python train.py --n_head=6 --d_mlp=1536 --norm_eps=1e-06 --rope_fraction=0.5 --attn_scale=0.125 --tie_embeddings=true --optimizer="adamw" --lr_mult_o=0.775 --batch_tokens=[32768, 65536, 98304] --steps=6532
Each number is 500 + 40 x the weight over the matrix's rms, rounded and kept within 0 to 999. Layers, rows and columns count from 0. Numbers have three digits each.

# up: layer 4 MLP up, 1536x384, rms 0.0513, rows 675-743, columns 0-95
# down: layer 4 MLP down (transposed), 1536x384, rms 0.0495, rows 675-743, columns 0-95
up675:426482510446478397487440465469502500497493496424461521590529532519456479511521486535558596518456513508512509450592511458456494523555486493502485546549485463499549481463563378567472525446513473464489497506426498541509472447436473554472446603534469490512532469532398545547485500494462482446
down675:532492470512413502488537493448555539488561505490418632494477505476572538503491430563513540489503638483565465501503535486479476549473522577452469528456505488415509515513562515522399507396501460503478471493502470465442474500510462489517475589463544449485458492524514537480563457593491498477
up676:516469482570576493542491522451482499505436504490523530461487478488462493537536470506471440483482526537455508567517641514493414529443575442517538489564489485478497508525468548555430442475466522475452480501495470553487448497483477530541451418537480462461514513485520415553584535540519511485
down676:490486560544509512534492470487537551528492546493539422424559490501460430482537527530504493496473535524547506426526527508556488494502508470420536556500524468518544451542505441452516468466500457478536553502512528475464502521504480508489496535520484501493436512569554499496487560422473481455
up677:446538498505504539515435441503509397497563452440505550522601509509462492389524438577458454492472554504478468536498507488581483527472521493522488473485512530549531546483594474516500567571462556536483507527495458451491546445487453519510481587480528540504520479534543420583457459476433515439
down677:494548471501514547475556507502483528509440531487519485439422456521499463463549508475521486490571503501512489470542554471556404492526509543536492525583507515539514485510519463508539455438512459537525463530500457493549509521525440475469495421488517477447468524468418584511437514540544520565
up678:474555476477516492524512508466428405452476501498537522525491425520439559544547519489484427536467566506385431501485506454492520557528488516473493525521509520480526501461513534523489445480597540454525522545517439534470453534435471543563471515437465497456581450496485492582521554500454520442
down678:455510510457440565513434484522589505559481543472534491548532566509474458490520413517478556534489506526520547498545476472543588537517420549486501496477555565559549472454487502434495520476445470513436509538451585445527536412474454429477499484502522541505463532434471497482494499480429507539
up679:555529521546562434515520429519536493489454483518563495590468566554450547428473390530546599544483469464479486451468459501516479513427446490506513498554582493626545512507516451548461511471464487401518526520424520462550479530506484534522512517518560506487554552477427440565524425527498529541
down679:477522531489526426412569527496490593505649463471495485498446530524501451541532504514558431507507549556580449505501395513511511443522491486501498506514468445482420512446489491472477515564479462519547504503597511515521541498515495528513486621554530469628507421541523434509461500569530543503
up680:492524530487517470576517474504452483503502533435472482490435534499535544459533529540533516522518487480533538509509494534481476498439474409535492486515523467505427490458496518477491545514452501487488562507460464539517526449525497448491494494490520511508522515553530464603493437472505460559
down680:508510453439514465569512559566556463521491542487511529534436472521432501473527480507500572479504491476457495511511467479481456493486452498504477470456526471506493460483543446469469536477533431489468516491484486510537518425516490471496516496467506516556553477436548473477490542534470483490
up681:495567530474383424463505489520467503450441515525594525496557522482508520408472455480461432538476529466474494525496482464504563473479462552525433482505456565501514453519514560483472466421509447493550574480383469570493524500438463474520492508508450475491471480506495489550462494456514520522
down681:440472484493461419516454402498463530467519512548525535594529426495428495515475517496474556502519515510476461517445530477489540499565489449468518482457547506444497546473451537524508587525471516501490423536534599533413507520523597544520488533494452522467539524477479464475539552493525515482
up682:484597513491476529487533547517445518481572518486472447460415497568503550516479365456517475496498518510422518468495475479433457562476503532523494485514466426511480512523481469537495476519462479503572575504517496443512540467442491467503457477534505515478525498505492450487485522517516527519
down682:548468421454492516456533484453468484505500486504474503480540546482465501466478444465458538540512517479460454535554515528535513536495499534480542441563543479511542529357499464446506478542457395483535540472464589491508493497442516481524508423443524542542468519481510513467488492438531526517
up683:491579512536562490524521437456468484530458543523517506462439491520449391406524517512549504536457525492496498560505525453556511577503472470509532481526493547476442563527515458515519522413478489472588564518474460492522490462475478459551508503446524472499500503469506523502509511558447454465
down683:486490508505468482569448518502502479466500484403496447542494509519506467534456543532542520492509522518500495547507462473557478445521567468530536518471503508455534482462497491479402526453529527534492608437539535455503508451555514510453545477485469523602495561505547579553443519532566513483
up684:468558530459489490446361494512448443491473521404458533506484469511412515442499463480444516503459488462455548487529463458478466449516484564491491487525498453504477525591536499545507530497508482519514529412481531474484481409526532467454536454486450483457547483484548453513507448620519502512
down684:462519491474489499433557516525588505540452462509536490582513508512550548525505480484510521524518539415491510506495519514556435475454537536455509507397507461525504511513529458480501525490511479514526532465607519536563525581550463515492470514476462486518449528543428486514509467504569504524
up685:513542428500517546440497480459447496500436492526497510576496519574457563467521492542473464491467431480482491505436498501493516542416502492474482452483547482483520493495480522524474515500465498519506482460529473473605428575493445501561467507491478460539487495556531473480537524568511528616
down685:473457415408534549472569496598515578521559526557480497523491466502508457457509502540542544455631461468540465517562429516457487531568536508465519485415436569512452464491498510399561580481476514568522469502498518500450504494540576449432477493489544494483508447455558423464566506446496492445
up686:496445440489429511565518474479544471559530462493573477516479454471514482482478495490530452512474499563523553561560549481518541482496529411535507487507502552660538506447581476440491543509461512503509546536494470516512476589472495500495575514462541482540497430515477508498525552539507536565
down686:521520551453442522428529556506517540461497418513577483427486494430466534543519509409426531463551501496565454560512465510544475424467479540539468489469566541507481507559492443470522459499546519483488468514569497526579572505550485427530493491485435464480485494458528451517507490442455518488
up687:437567480587446530479444466486421495408504494532521493498407468476501508529552517555456543435458502554488411483462469411515467455521422497516533580552462496467422404499462529459560503460456494522456517528449490496484485445476506504508504483466538452549487492473498482514476490500428495528
down687:498545448506528496452543434456543514515528535556501493530569496456458640483522505447442573621519517423509479514474511471532511482508500482490530441530486548484566555454536508502503511538537496467475467439510516534457479580553535593527532538551472517508463474511462476454500486506459548507
up688:474470498445515398437515524465504513485466578435458465483449474489487483470535535530534525525424608529538479419464508468442476502546481473595522506484512470535530494440482469464528547494480564472494511477473473468501518452529534524522469488545440511501508458488523382507495457539512490491
down688:419475421510560449551463515495517457467560465549536466466522490516495484447524481587544509611531558536472487485480534525531509506435519489455433521470545465516506529491511437470564506507479480582503489516466478508511507482497487432446469530526532474489480510467523545529488431438499551532
up689:516497547606440466437447494520518532468440540430472542528408520552517524496514530505516518469485517467483512441445540492423531520495574490506488488476438484514506560540490543454497581433512615476475473452494432554497568530502441552496510518511475443522501516503498491499489481547461528511
down689:428551536547483551489485530529451461511482511481388539544484506450529454535522460568514536482560498561491476541500507515482545456513528564465462427512498525521563534559537504519484560478607506488523492495482520475523504529497517533499572534489503527489499514573512443514457528527514493510
up690:462505502559473497472508495511454549465511546508508490572515526467505479436530483510524535486491466519400610563489483518534541485466552493562601426518529471571498470429509543430547440523575571470510569476529496536524478482490425532505483443422488498530547442496526514465509568477516480559
down690:448457481454522480529460519493475520528474450631531474535537531543530530444437503604517514449519524510562459528480504507458490372521501590425493414457496513504458490515480484484452534505450538497497504461534555509469529506541511452476474506520483541506503539466509479510490508425543511500
up691:503446551482507481517451513489488560490516488468500520551503527592497503471456499537480487465499566491439476540477503493478492478518484523532482522549487483532463484576508422534472516408509489484453444480498485455483499500492477490518546457587429518578532479425504441450507552487447469474
down691:419440505481500551512506532519557520501490521532538517473450472498466532440516509551509454465501387508502440457499529490521507572551549513431488442477484477489463493484456533487501498478522578504484476528509533481467511524550522450547527474467483491535577531460446541524460540432497472541
up692:568512465507406540472514537522515457461543559489539494496486488483573532489433487471514503499512445422493506483463555533487414535468460507457517478487493482518533560530478464553517480509475567529496513475502492493476518513485503423486537562498495478485562517489397467502465532442504527524
down692:500485425480527551558463579520538447572507474591466467552398491501507477490429500480471533445461526581506518483527518517514574536505448496454531471497490473470474472474433566518522567548541451608553529533473569489510525463469512468547483517546501513487368544496484529500511502387496452495
up693:467506486487451483507478526544418520533490463473507538466495487526525510487525506533527544541447554509459499515550494513451539553517402489523491463585468502538484458566555469494466473500531504472560495499505494505520460510448480510466440498524443529461513509529456503582534518574469548493
down693:485463557506492507540518520468488505438551543546521512488516501463474509438516538473409475496552458496510501559547446493514592457443524532485516518412499449466529474448583481459482560499500411522563507484474505480501486545527464440542540484576545514474431515540498571506537446497451501435
up694:500539519584479490457437495505547467540541560534493503555510460485486525516535495482471482509491534494400503453439546420507494518530517378549484372613501508489527445522500480475539502534449597492542483498428580477449463497549505501568517576513569481503540504474508541486425540543507411504
down694:521430513527504494540540504509527461482574523489494463513504437538440412415562470440557538505532508502459553485490493524447475547624503454436469522554493553452497517456554442439491549529529510441518466529556541512541477463573488456459464549475501554477525500510407586444388494487511562480
up695:482523519464479512481460500473505511523494517521434463525427538529462540454387490569493505548441535431516465475480528485509545547540505485505520488517543517478547537444477451565540491479493509516429516447490531513488488464516474476554474497499455451446512516513506454579459493463451486510
down695:489500513464462549447511438496528452484519486549508492501496492453477419555525548539495463474477492481534458535564442508446493575446464495496457496459526480490516617514456451579471473443471466526427515555557432488557462489571469461469448534432537454501586506537427437551478485463554444515
up696:438502534439426437469536449559503541403468495487521558542453488534550432497496475471535532536486510508493489538567415506497519502489469519504513458420431530508494512574473527467542486516468516501516491521472447474442488467523523528476524574535549524514524510473470481509486501470508520513
down696:509460524412477529476482520497467493479489519490490526504495506447552516510448500525539480495460554599524537531505498446499505539457466504539515444524558522468460526505511502459449573517550518505491527496510486497515550501501459482428508496505573464526547480524514519484524511476445489530
up697:519549473517492524567529491539557483456481523487476467505477529466506443451441458496544375588498528517525495484497458436464496496445540491521538452521444496521449522485591556540572495524427479473519477478506481590429465439528418469538460615513560478510516470456470472585512468545521448547
down697:452559527455505479513435471539533481569574509551525500465552466491462509487512499463483518467564467473488489438519536540471544442554470508461521549528523499496519543467376515548523410468497499515555509535492493466520511574542573456548565512437519486438500489549532493511500516504579502472
up698:491636514559489444509515580471457468454455463559496501488485488470513597500489484475463497528464532502518469511487473513421493537533490518502498405494521511522428561537443539531468472422512474461414517466445420432560439526506485489516529503426490389423572466490509523576412488532462517535
down698:485477488493474497471516510474516536578436452513519460522530527518499498473480510431554446478542488502480416494528529505456371533541476540496489545458445442501482564503444521499503486527430467518491486551580395516558469469530573454504528566465518518416476488502463611469484396446479501551
up699:454489514521532508485463459496545522469526532502486475482481523487494535498496539522511519498492477477548488492491528519464489489483516456541596478518522487492479517453505472557450463541511506499491500475528503489497485450498490522546490487511500509556499484564491502509471529520487483445
down699:536496505524476485510475471485491476505510521501531520458491500475536501543427504517506570477400525493478503457517534456547449476427470503575509566483524521507500535500480479495430474559476514522503508519474518517507487478495482493491517495493512488493492474496496436566496469488479521453
up700:494515464481489491571472474469448436488517546598487515542478560503557520522488474578484487505459518530538535478506445434469479508480548389518487451518498459514518506494530542456497566469376553498517467546456488506513545494537425516512434412549520451559536429496421534496410423465511512485
down700:546483532503491472455586551485425579485541423442518514526558462554571542522456508499479521524549461458473511523491529550443512514532517452455642464532469493530544495482518556518487508455550477450503488511455527504479541565504510500465451509502517481476421470452533519586542503516537512573
up701:566525528505467459511486470517531514456533515499476491559432388535536473463483521516528472479452506474419595461569538479564495482593432493517588500492443500482509495504610498455542458575442507467449496433507487483516454467541517540529490537499443471522518436528471453574525495611493501459
down701:561484469496546538440574493550550560573487601515573548539534428488477494519555554414502497461545448485506471476508500511484465477495516534493451448451523466483568445479482434496535516489466483504550467503488460537454491523550568441551513449524405481484528461546537478505474479457484501512
up702:535521510492466427455546445506476495456472512529505441591480515484512487481505481582520483474443497566513469498448484536517558507452492512525522470516502554557545466576523597527500453500484491479507509521454417462557514539439450517502521412546490515472466498473521510489464492475468526453
down702:500529442520499477504452547563453560556474456536543450509498508557411517477502432559552487492469519506462549525494487583496503523481579443484447538530533525541493505517551502532457469499488514436522484534483537535501472495588494540464529503504464534503503491431524561494480494504457502520
up703:552544539546565516473403472493496425450527495524482510557501573498520471514496473445453491532500437472484506466525477500431509524474435462483526560466497538582557425529482560495447409511534468436535493483519489490497530496434479437517529482510492489498508469535399468522534581574482547486
down703:541523515456447524487436474497532529503405459472540560483533560498503507477430571419457550527546425458462524486487519495493469494524490514423527497509528518468487464529523515478501521513550513531503436519497431567468548567472533431487542509512477565433483515496497478508472486528469420419
up704:434474534480382487521583507528483489482480489529509519552428529476457563539520538506518536501523559498536502482461496534462474499524501529478511461465560528532499450518533522519488581612555518459457523562504452419491528475491497454480559520520521487546437543562477497435462505506494473489
down704:592487444484464507488532518521432522530483448508435496509564515458414436488517466460526539470484511457518515584503494491456494460489513425486529547453528491484541438512556529468504474503557473592440550453494540540430429551476452477496478537430514502474484563487463546561451454457560475552
up705:455603465448461493490555502493473480520483517542513511561502480545555483443485500485544474575505487496479491513471507381528503542471499469551476532564608521472545540511535549492484456550492507469429528466500524466531515414519445461470564530459492457444462561571480521553537497493477485555
down705:492496512462454460496471444519517493503502484535520492448478469489519427513525533495515563430546485536469481515477459528462526528498513520540562528482468554512493476371478519452527427466588543435444463503437560622538509467527483505512497445390465508504523561605523486490513460464543445405
up706:431513452510497486552430537529462454521450501458514516512515466449554521477503549488515418540506481556471525553465512458446507528548556440508593488520490455523490458562437502510503506500465507436509467451509519504520571448493498562477525496496521427504514458560464563474454520509469439595
down706:460494478486483502496493508512487486484460496520531457563526528500476450451601502473485483492465495536506524489461505544474557520513464488472482542547482525495498512434524528508512531546509504484532472522459470524398544482507454522513549560530464571457466501459512464523516450489518538426
up707:514483391519518483465424466498524552440437508503477504496489449472507498494462477560526524554433567569522463525407498469508498541566545467530471492475498515484486501437474490495490494453533506503527489498510498553523473572457462537511474554488518464393530472454461493485546508471477536468
down707:485505478492507463452463516489490511505582473514487503509488502516478462514463485472481499504513517596501461477457481557480432498528500466457492439492408514418511547510507525492531448547509512503517536484504534511533539574494471492519414570465506518568517495528492443474467463481567497476
up708:385522517454493506501423509452572455511447533514455465526480544527441535500486562487546490448494466443401547464486482437590518517505468492517481493492481477521486485477499494458470492519536533508445511560547511485490490454481530574518569452452505463586451437451541442537484448571481490511
down708:547478506471481507471486541477511501509515540557518496502514499532483469523488453490517436497531516466501583529549487511524474470507469491454491521554494498477510537521546464508496423465478497422496491463588525529527483516455516504455527502510504504469563510459516511567435469488549443533
up709:425519441523517543521478528454509530488511459474530547517541456477485475466476478513516535476484564505476499545511503495491516554519528442574510545508495496532480565509488461548466464472507480417498512446575531498478482515419501540537463552505507497479558508476456519473483474446535487506
down709:512508523469483461522511494511491470443510532510514536566512496495461478545517484488562479508459555495547480483443503459560546521483537478573463542465456402459494544497473554493518500422464559447471566466529476477513523400495516507452523472504536459550530508540435569507510576533580530508
up710:516478512559473523487463537491516456486468507446550499471524491548552465455504491592518519504457491484565522497474468509496506584528510520516411436518461471503432426454477486477537528495520578492535497519435515505500461415477493495510475535497519505531502471452471534514509486557531570543
down710:456527480561507569469529511542538533496572484548507460502512502494501510437463490582591484511435547506476418449522537556514392483499486599442484429469476550536519533461468585393493483494480528545498454562501438523514453519539547451494530489486532433602524476496470445481388489488548447488
up711:547529490547534436477490387489552463466518506488499508511505440545479546444518428460476517547520558438472469482556424442496467579406423504501544506558477453542524475514509523516513486527508533483457484474493505570524532559567494524525461502486573461502460482555481505524484522432493535481
down711:481493477512486540491442543469496457477442470482575505458467560479534382489533419502443512514446467502559443410501575540494536489532491481450457518489551508513484513487483545545474511440531519507490529515448523482428517467523427516461410506498480543469522464458509576444510436502503507519
up712:489519437483437493520468485469496442491434503471526469502537488531461498465524427547510438418504515552518467516511515431507430465484519502548505547537510511513553465489541510574426522509518548484519499421502487480582437456417403499576491464532562515452513529466440482486492602544486537487
down712:492475587563523583406477556553434540458464555520547526467451607558542521502491468468472556551514460549513474595456476519481433468491548471470376554469525517551502496561477515521498467452492538585395475490502531515440574574467502450475495453502542475506471417501557521509492513486509442512
up713:544569459465515456537507556525469406484479442510562419491490548545468451482559425559450464526496546531444468523485482488477467532465426514534507496491497488483391389532468493498480531458491540507400519508495440471505509466516475450525545501441470476511504458523425520519535522580479537471
down713:468483531475529537569403437460521552574523521511466491574558501493498423496499560438539486486543482555545499518501487452510548495529473481499433501396467561515526478520504469443516420503558479501478494549511526504492515485516520521538539541457515566489580486563465493484547504454513446492
up714:482517486559425466527482472437403444499433503487512464517528482563469524508471529447501502483463546594571472554450496510557506483396533514512558476511452468487395526520525513464503474529475508429468465488538417440484479450528451507534570498500512459500512480531469534538524542538492468563
down714:481549438505523517528478512498536470469548494532471471476491468531473483451489519539396495471500480375427453408451540541504549496498513505574454508559548548446523545517440451498546563507531516524514515477468480472504519569503512565495488455446464523375515522541487581564511449472489533467
up715:566478550447528433514442477420571543425467510469472472502526522543482529483462510537453556469440546562417463546496493493590502404448497495510529546485441455492541523513472490493465486501537499470484469516483528524540517499496492455513546466465494473505519512459564495446449479555416534508
down715:458440475470472497520468544521545517537435556427553513513489521473411453572499542481558447410519423578467505425450411525507491465503528596508469541462493488461492439494520466466469533497455495576544498449508491532509529490494581419475564455509519461511507519521490571537375539473470510471
up716:482524409499555451484420525468445465516560458536531533539451427469525517543462546526601526430526498488443455548519479517454494425459521518553431509493442519548507512505569508481545574511514481530437515542578508510496542500429504518501596481503582494551476498527441523476485551509489514514
down716:513438546488410435492531441494543474444469522500533503482476510500400558475518487503462430520458446480557540463479473526540414533490493510536479494502513465536499581402467448545505497495462538497578487519486505515526494505504486551495436522507465446452521546506507545576478554547487459483
up717:451469416463511470482544452494550541480494502558476507517491465547559526490499462538543525484447502486478527467487512504500526567480491506514529475486476460503521458470562508468497565528527499492541492528509517517506421468471548490504548535471468474501532494537455481529526400502493494532
down717:452487518480518528547455534556436514521533468471503530482480444540504554392526418540444514478458542506490425524502505444462517490445531510469519437546578478606468459456542531530471466532530536488503535521533473512549513491439466498452564494512472498549501546542507422459446553500489569544
up718:542486546524480463475482454518574488458520523448466453551486562516539536481515472517495541586485509523515465497551487517558528504523576498511491492499546472501496549536545473477546470582488534488572520522503431576512480526488487530555539429497385486497521524418456537536543527501453492521
down718:448538429524482485462555477550475522478502488532510574470516549518430511489523407477513492487545477564529451549462489458456509475484532474449488541503461544520552465520448589496467466465500449456500493515503499482523530523557489455520554504545477478466477516542543477528531640481491490459
up719:470479503497483515518465521473525501509547425506511548537465528576502492429486475399478513588516577482484525535549465391516505488532472460542504536519481479518521499553518433537491512497461516490500604459538526593533503488471512544596518571497460510468521479505455584567474539432503522561
down719:493511531474611536514482495508514500536397478535508517488558529486583459476486517475509496502481462577560480495535457563450429550518438528503484500501530551572454531465467472473481508539500456541440461495447508592454490544431512507486461509541471497489519573493611462519535454401493521421
up720:533542463499446449465396515564415528500478447417528518496453454483496505432447459454473535462501508417458517473531549406481504499519497492489545492495451498477498486511486545515525501502476533531556451483541518550511515486419483455513535433447445451533580539533524530533481498445458538510
down720:448533500508495428543411459460453469476533442496442430496487461472501466519498505485461502492511522524495538451498506503455489448503488539521538459499411443480470504498551516565485473606471480529520450466439513550450535455481534523516531490537507555485516509560477484546481523483541526360
up721:433487435473485460495464565534546505448466430531481544567507515508418508492495537582470486474443586570454526490490532502574489553474465479492510561450468473481526456459554483512484521523545556460510511468446446484521490556463496439479616414491419500578561439476387504491453506556498583500
down721:477558461486502542555476506418489392501571586472494504438585516544512457467568455436442453524555441570430547476465495523578573531529523480434470578547473494487434554509524501496500448515444522538579555532553500406462511495542544478518388530463472536454506528450486424519486533528468512572
up722:485522499477503499452546513506483501579536455501532553469484497507475520502510470507481526505465572498502494562464460499533558494452504505528471487465439487509537394462525474431550495510476496463534556466468494520486531431464540486492546488492438512465490494489523433544485516599515538414
down722:492552487466466511538461473507512447479486469537491506531468499554473456497555523469567567502424490490490527476559508433474471563524484461531500485498503497496472526522490474499457517475522541517496497511483519487438508472495480501449417467507518433546492478441489526471462482560465496451
up723:467562530522468481502454490543498502482507475557493486515449529540445475503445431513460490475532489535472554519507506508422539547532460494527474552554487503511474521552467517495444503475506511457483446510480508501479531475483591506493500496550455513498469543488483543531524557488462492527
down723:515535497515520548459428511494493453515486524534483515482443544525509507466522502511586498438439515528516435530478516497512494496498482511601448512498460527443495552518532544496474545547479585485572474434545419455523511417461548500514506549491536514554473511499479622494485511487398459482
up724:482477547593582493490565485493473485483533497475475468450393465595491499422567443462518528571501507506497526473564484481481490509469500515494487479566527587467515464550524450521508563502529487500532514453490473508489499489461500491553496413486440507492529497493524486506457527489449530489
down724:485472477462430484598466548533506506514477504420522512487512522435486493512536474504500476467498506431596466550505522478482439466528496438534509425461523469503520445453568436526496497469514493481564561545588429553460517489494499485564531530558542491501488509435532493469497465453543477504
up725:491520547475539448482456557491534481471472484573568484534537493510537516493512496532539454488484598481502500467414499514492504539557520487513547431513506517493447510470511475505547494513475523465523554470520463555519524479526488490507482501574462486479547492494462520494543456518509510516
down725:423460489473518447488486467460522554515471564533455520478449486499507493485447512491509503504543511453468501550576522618472513438562479568470537458485461524478552511537450466492495473494462443516512508500521501550521392493510552489523522515500397534468502568493550518442457480548541509528
up726:474473504470549458473521471498463516456501506491587515469501510522485470498436445562494445477454524548445472524582513492459406450489573490523487492461508502511514564489533511487526483534472502503434514527507443496481570538496430513476485573439545461478471505551502511510455492487513476453
down726:489485438422535536484557573539510558507441486492550502484456478466485537429480539435421434531533410519488478527533465567503596504513495572452456475525504506497520484537498533572627511453534485533532471483501483433514460471503487490444472517510508531524453542473497434526518527448517521511
up727:489448520453522405546523505462427490502510576537424477524506514495450501472549429533592464501466538498552629519487505423483528501470479502505503545468502435495533535463527507490517549507434563439519489480466472525457497487454512565521522463531462451484481494468438490509456570501449499433
down727:528569520587519527485486461459462508531521485477435463512597538494517526502485459481512482452510543448548499511437514596541448509482514523489494479529493533499526558462541440417513527518484469513531509478450534545557466477526565500459475524513516431500515555475423456471532495420493563560
up728:487499504476497521547496462518475427473491518477558489570475527513502504422520467530523435416459484571468453536515490524487533511477498514532525528531519502468493454558519555526471433493506478487454492493503473543572537526449482525504444522538474497444472520484522515495425477517474503478
down728:528504412509529511483495495502518533517526466548610500564522470554455513485491435516463451513447576538501496541441462580516500566438540436500515489487527491440531536486543546540555505536462458450519433487554556562480468474563492475500550535549560507453538519435537470533530540497475484560
up729:447487444480555452491471491468474502492497557456448532500492560470480543454480526531565570488443481481515538457524557489524499500448494437520573451497511538561532538466480462518479488532500531460484529502500485546484432481517501468507518552496464477492522482506496558540501448466458540463
down729:570493505540521507452538507461493541509547523529553468478472519518492495588505521513589447462551511489542513462505499540443444519497477460511488464484480473500533519480496537468519493477522506527530510446488500527501497470466497419466490526441491524635466494473516371543527623488504483510
up730:486552453583524522497470488486442469482498588499542542519501529544488504558558464542468513519474497562513447473539460489486547481499529497516464532600414498515509530515502497503543480481475539533478473469520539439471532554538498467569545459502546466559473520515506449439394541507466519437
down730:465521467492523523479474513534488474497465457453488520473454503468550507557530448511489443511570481459484482566506536501508474508482457552517472498422532533469586514462520486542451495526526492429528509529513492551450446506441478554556504492527511504523537510492510415506540477527572453438
up731:457514424529499539570491522575517446496464535513476475458476458500514520567507410563441404532496501453455513441536568470499599518460447441520476545507542571507607475513559458491545474552534508503465533473420465551531500549499456532503517411463455479482512438507512449575471449504474475483
down731:513550505524564679474547506550533544483460470537504511552499503558480453494480511487495480466490488550551425544602501477508491490554500441442536469493528543504514492529518484484461502456521526571505483463501469488477536422491426471498474449498432502483488518500509423523520557478561414500
up732:474452433530535476496544512479491419475478555463531443524463504497548484443508463437498482536484568507485493514510530514501493539492460424499489518556532529487551498488577472535460505494548498470515495378475474536540500487528500430541544526488444481570491454547532476451500487584504557478
down732:488491478504564463504510498533510434498514478497506509505558462564512450548509515534461579428433493443524500579508470426516559531483518468570564522520522435452456519510534547506506553543495513488515519545448506522458604484523474405447477513395516539465460537501525464493445527441522454458
up733:533538459573506523438482473508513463547508522522463537501460544514515468543473449535499516485487489533435489479502551511468551479552460516527524478505503509490535536518479501546447520507475509509485509532497546557498484505481510496507429445487525466538548535507517555523513550531417522483
down733:466570505512495536441545506551495532483488558494449499480481449453528552510501564533538505522493496464513497541496543579539444432508499492491536486461526501462523465571549494495476513512484455456447530544482462472484496441503497573518518518531498474526455474502505452497504462600485580558
up734:488526531452460492470506534522465395515527498550436546529484454572450499486524499476513468520445575510445567566536472445537450484469516540520538487491502503541436524509457548477502527499497546447454553493457439496514463454550501440522529503509513436435483506505502464485480523515448532535
down734:548461532541460549485532490480517512481517585404520555484556547480539468433487455481495519489515448476554477469502481507463439511531499470567475532466497533532509484491540453535528468484490507521547572539523482450492504529487562472491480483513436579486508477462538568526512458501466563523
up735:436507580561485438531505433479465534522491574519537390519511495487447519500493483424515445561498568568455497451484444512401497480506459477533518499436449492562513539538451424571541542427485488473566558583475518481525511545442489427535505456525501496546596587507453473444461531456493503486
down735:420459460557538446569506504520530549500463463494544568544491489566449534465492517468396524436529524410399555476543480474429480483512508548483473464474559502494450458458549548560472574523537490514451528504513479513522467510569480547584409500496482515411442488469448420418543512508509513395
up736:557470487436490518563523497499474497452518575519571502556418535483606560501567510476519460454477575523466547509526534504458487509536497504541498515478496527505456490584489472472581539475538496592502528522532415437493536459459512438570531519546437492505632523469509528542506451549529494482
down736:510503444565476508426485457482550469477484498491459582523531511496521451466534490468505480571517525412467442596457468485533537500497521478531541524443465434459546469474450526479532478498484481502485525486448549589513527472579537523538509544474504520505474516517537524504510497499512530456
up737:509556432487579490555524527446431437448522443419545523509455461516407538494511502501456429473451540541425506525508515444499436619461522462538552598514461474460428506472520544506485458514482539513489487463512560548529499489461488579515462533528497437507441523421553483528487567586462494518
down737:512493433496562492435525488482552562548529519496579486440525502462508552575510513515544529571468488507431503514556563434474491477494452450442547514450519496463532452574490506443491426446443501492518569492503571525574539481440528554531565488492502466579518549472493372505528540536551453526
up738:519482509516494468565450619484559473431506534485497472505456540597460548470559546504570515481438528533457526522516478496508513569523519497569527448522437523558472415546550517530475532524533518402514464505480506556525500535527505538552555475585531407436494467472506468540414451538464469518
down738:455542523451514510481488546487497468471508552518508584507481454494505540541511449520463498498486498499502449555481484498567534494480486508513462535491536422524519471451453518489561431540470530470464542544450487429510510492599471522474548539504522516572459526489496437487526493514511533487
up739:521522533525481497504511486568518516486521550532527511589485452534520535450534423523525473494490590493489539495553485449520491536519505496579471533513517531541522441558520530522483507561502581494524472489441462514500511531488499453485506441525513499544423490474411483530464531519466541523
down739:586537490606541508488512484494476516480544608470460504504443523477502507526502426579572500529492511548527541497519447501530461504429492492544508460473507483517515458483448475501481493446481427546500505484414473502510585434454496505461509541474551566575518451524530413521463577478536496467
up740:467516539468499478482543519481409483510452564532457541542407512622449489461385455528531450480523526481542523508477508438513480566458484552531448485502498532555555477510477475436534516474448509396533486471494455526494523494478431494450576484451556490510508437513491517478482483481498503562
down740:501567496580513532459522458481461538557499452479526524456518451523597470560487541586529495522493456575427523464500466554473529503442535566512525568534485497451523460540476504476481499516510432519481495499570499529413494473555444551527529476493450488517550483588530430436511418527528595416
up741:525502556464515505604461486501500485485518531489554521508512527551416495515467430495540445491513613444451515501552526513452513492485534506562508612493492494524489448552519477457475485533509469486481542466527473489487529456459440524533435582450497497555503524445546538526488525500446481515
down741:476419492534540499487486446480520519533449478468419533538501464426498498383468521484540578493458485480460495472476521533550543530504530449501453507484466464450523466498457567488501541528436484526483467428477477452587526539571490474446540519470517567589466520538541636537577440485412473536
up742:493544456486457482455481521470461504461476539412602562523532493520529565485489416555496475504483504491543510478565487520473532496524416494496538493462534536508491503546532494539493508496529515440547539514516500517511509509459427544559463547521484513530519527465446490516457530553467499499
down742:479535573530450555484500482500515566505520509481574494468564521565529506512495447509557460535472510540439544505497506501508475492506441500476505431467451540491528498534442521451548490528482577514528504488484477491573467465481513517464470533562513511522488523492458533461482473543568513491
up743:495498496517507484490429457523562482506501472439501546496550509496504460464509471470536460508494554468495494540433502440550570502481496547545504459536525511502472537483505510454394424503548512493495522571486516466483524477480520537512469462468570453552538548582496428480539467503446531665
down743:523506448476487473460499495502513484517497469525513503499527476526455518511517520506505454478477450542562515364509503471456434510507445513439502488563483526504484497539538504484503502482490555481473498460483501541503472521533476528467520509545449511558604514451509492527451519547508535372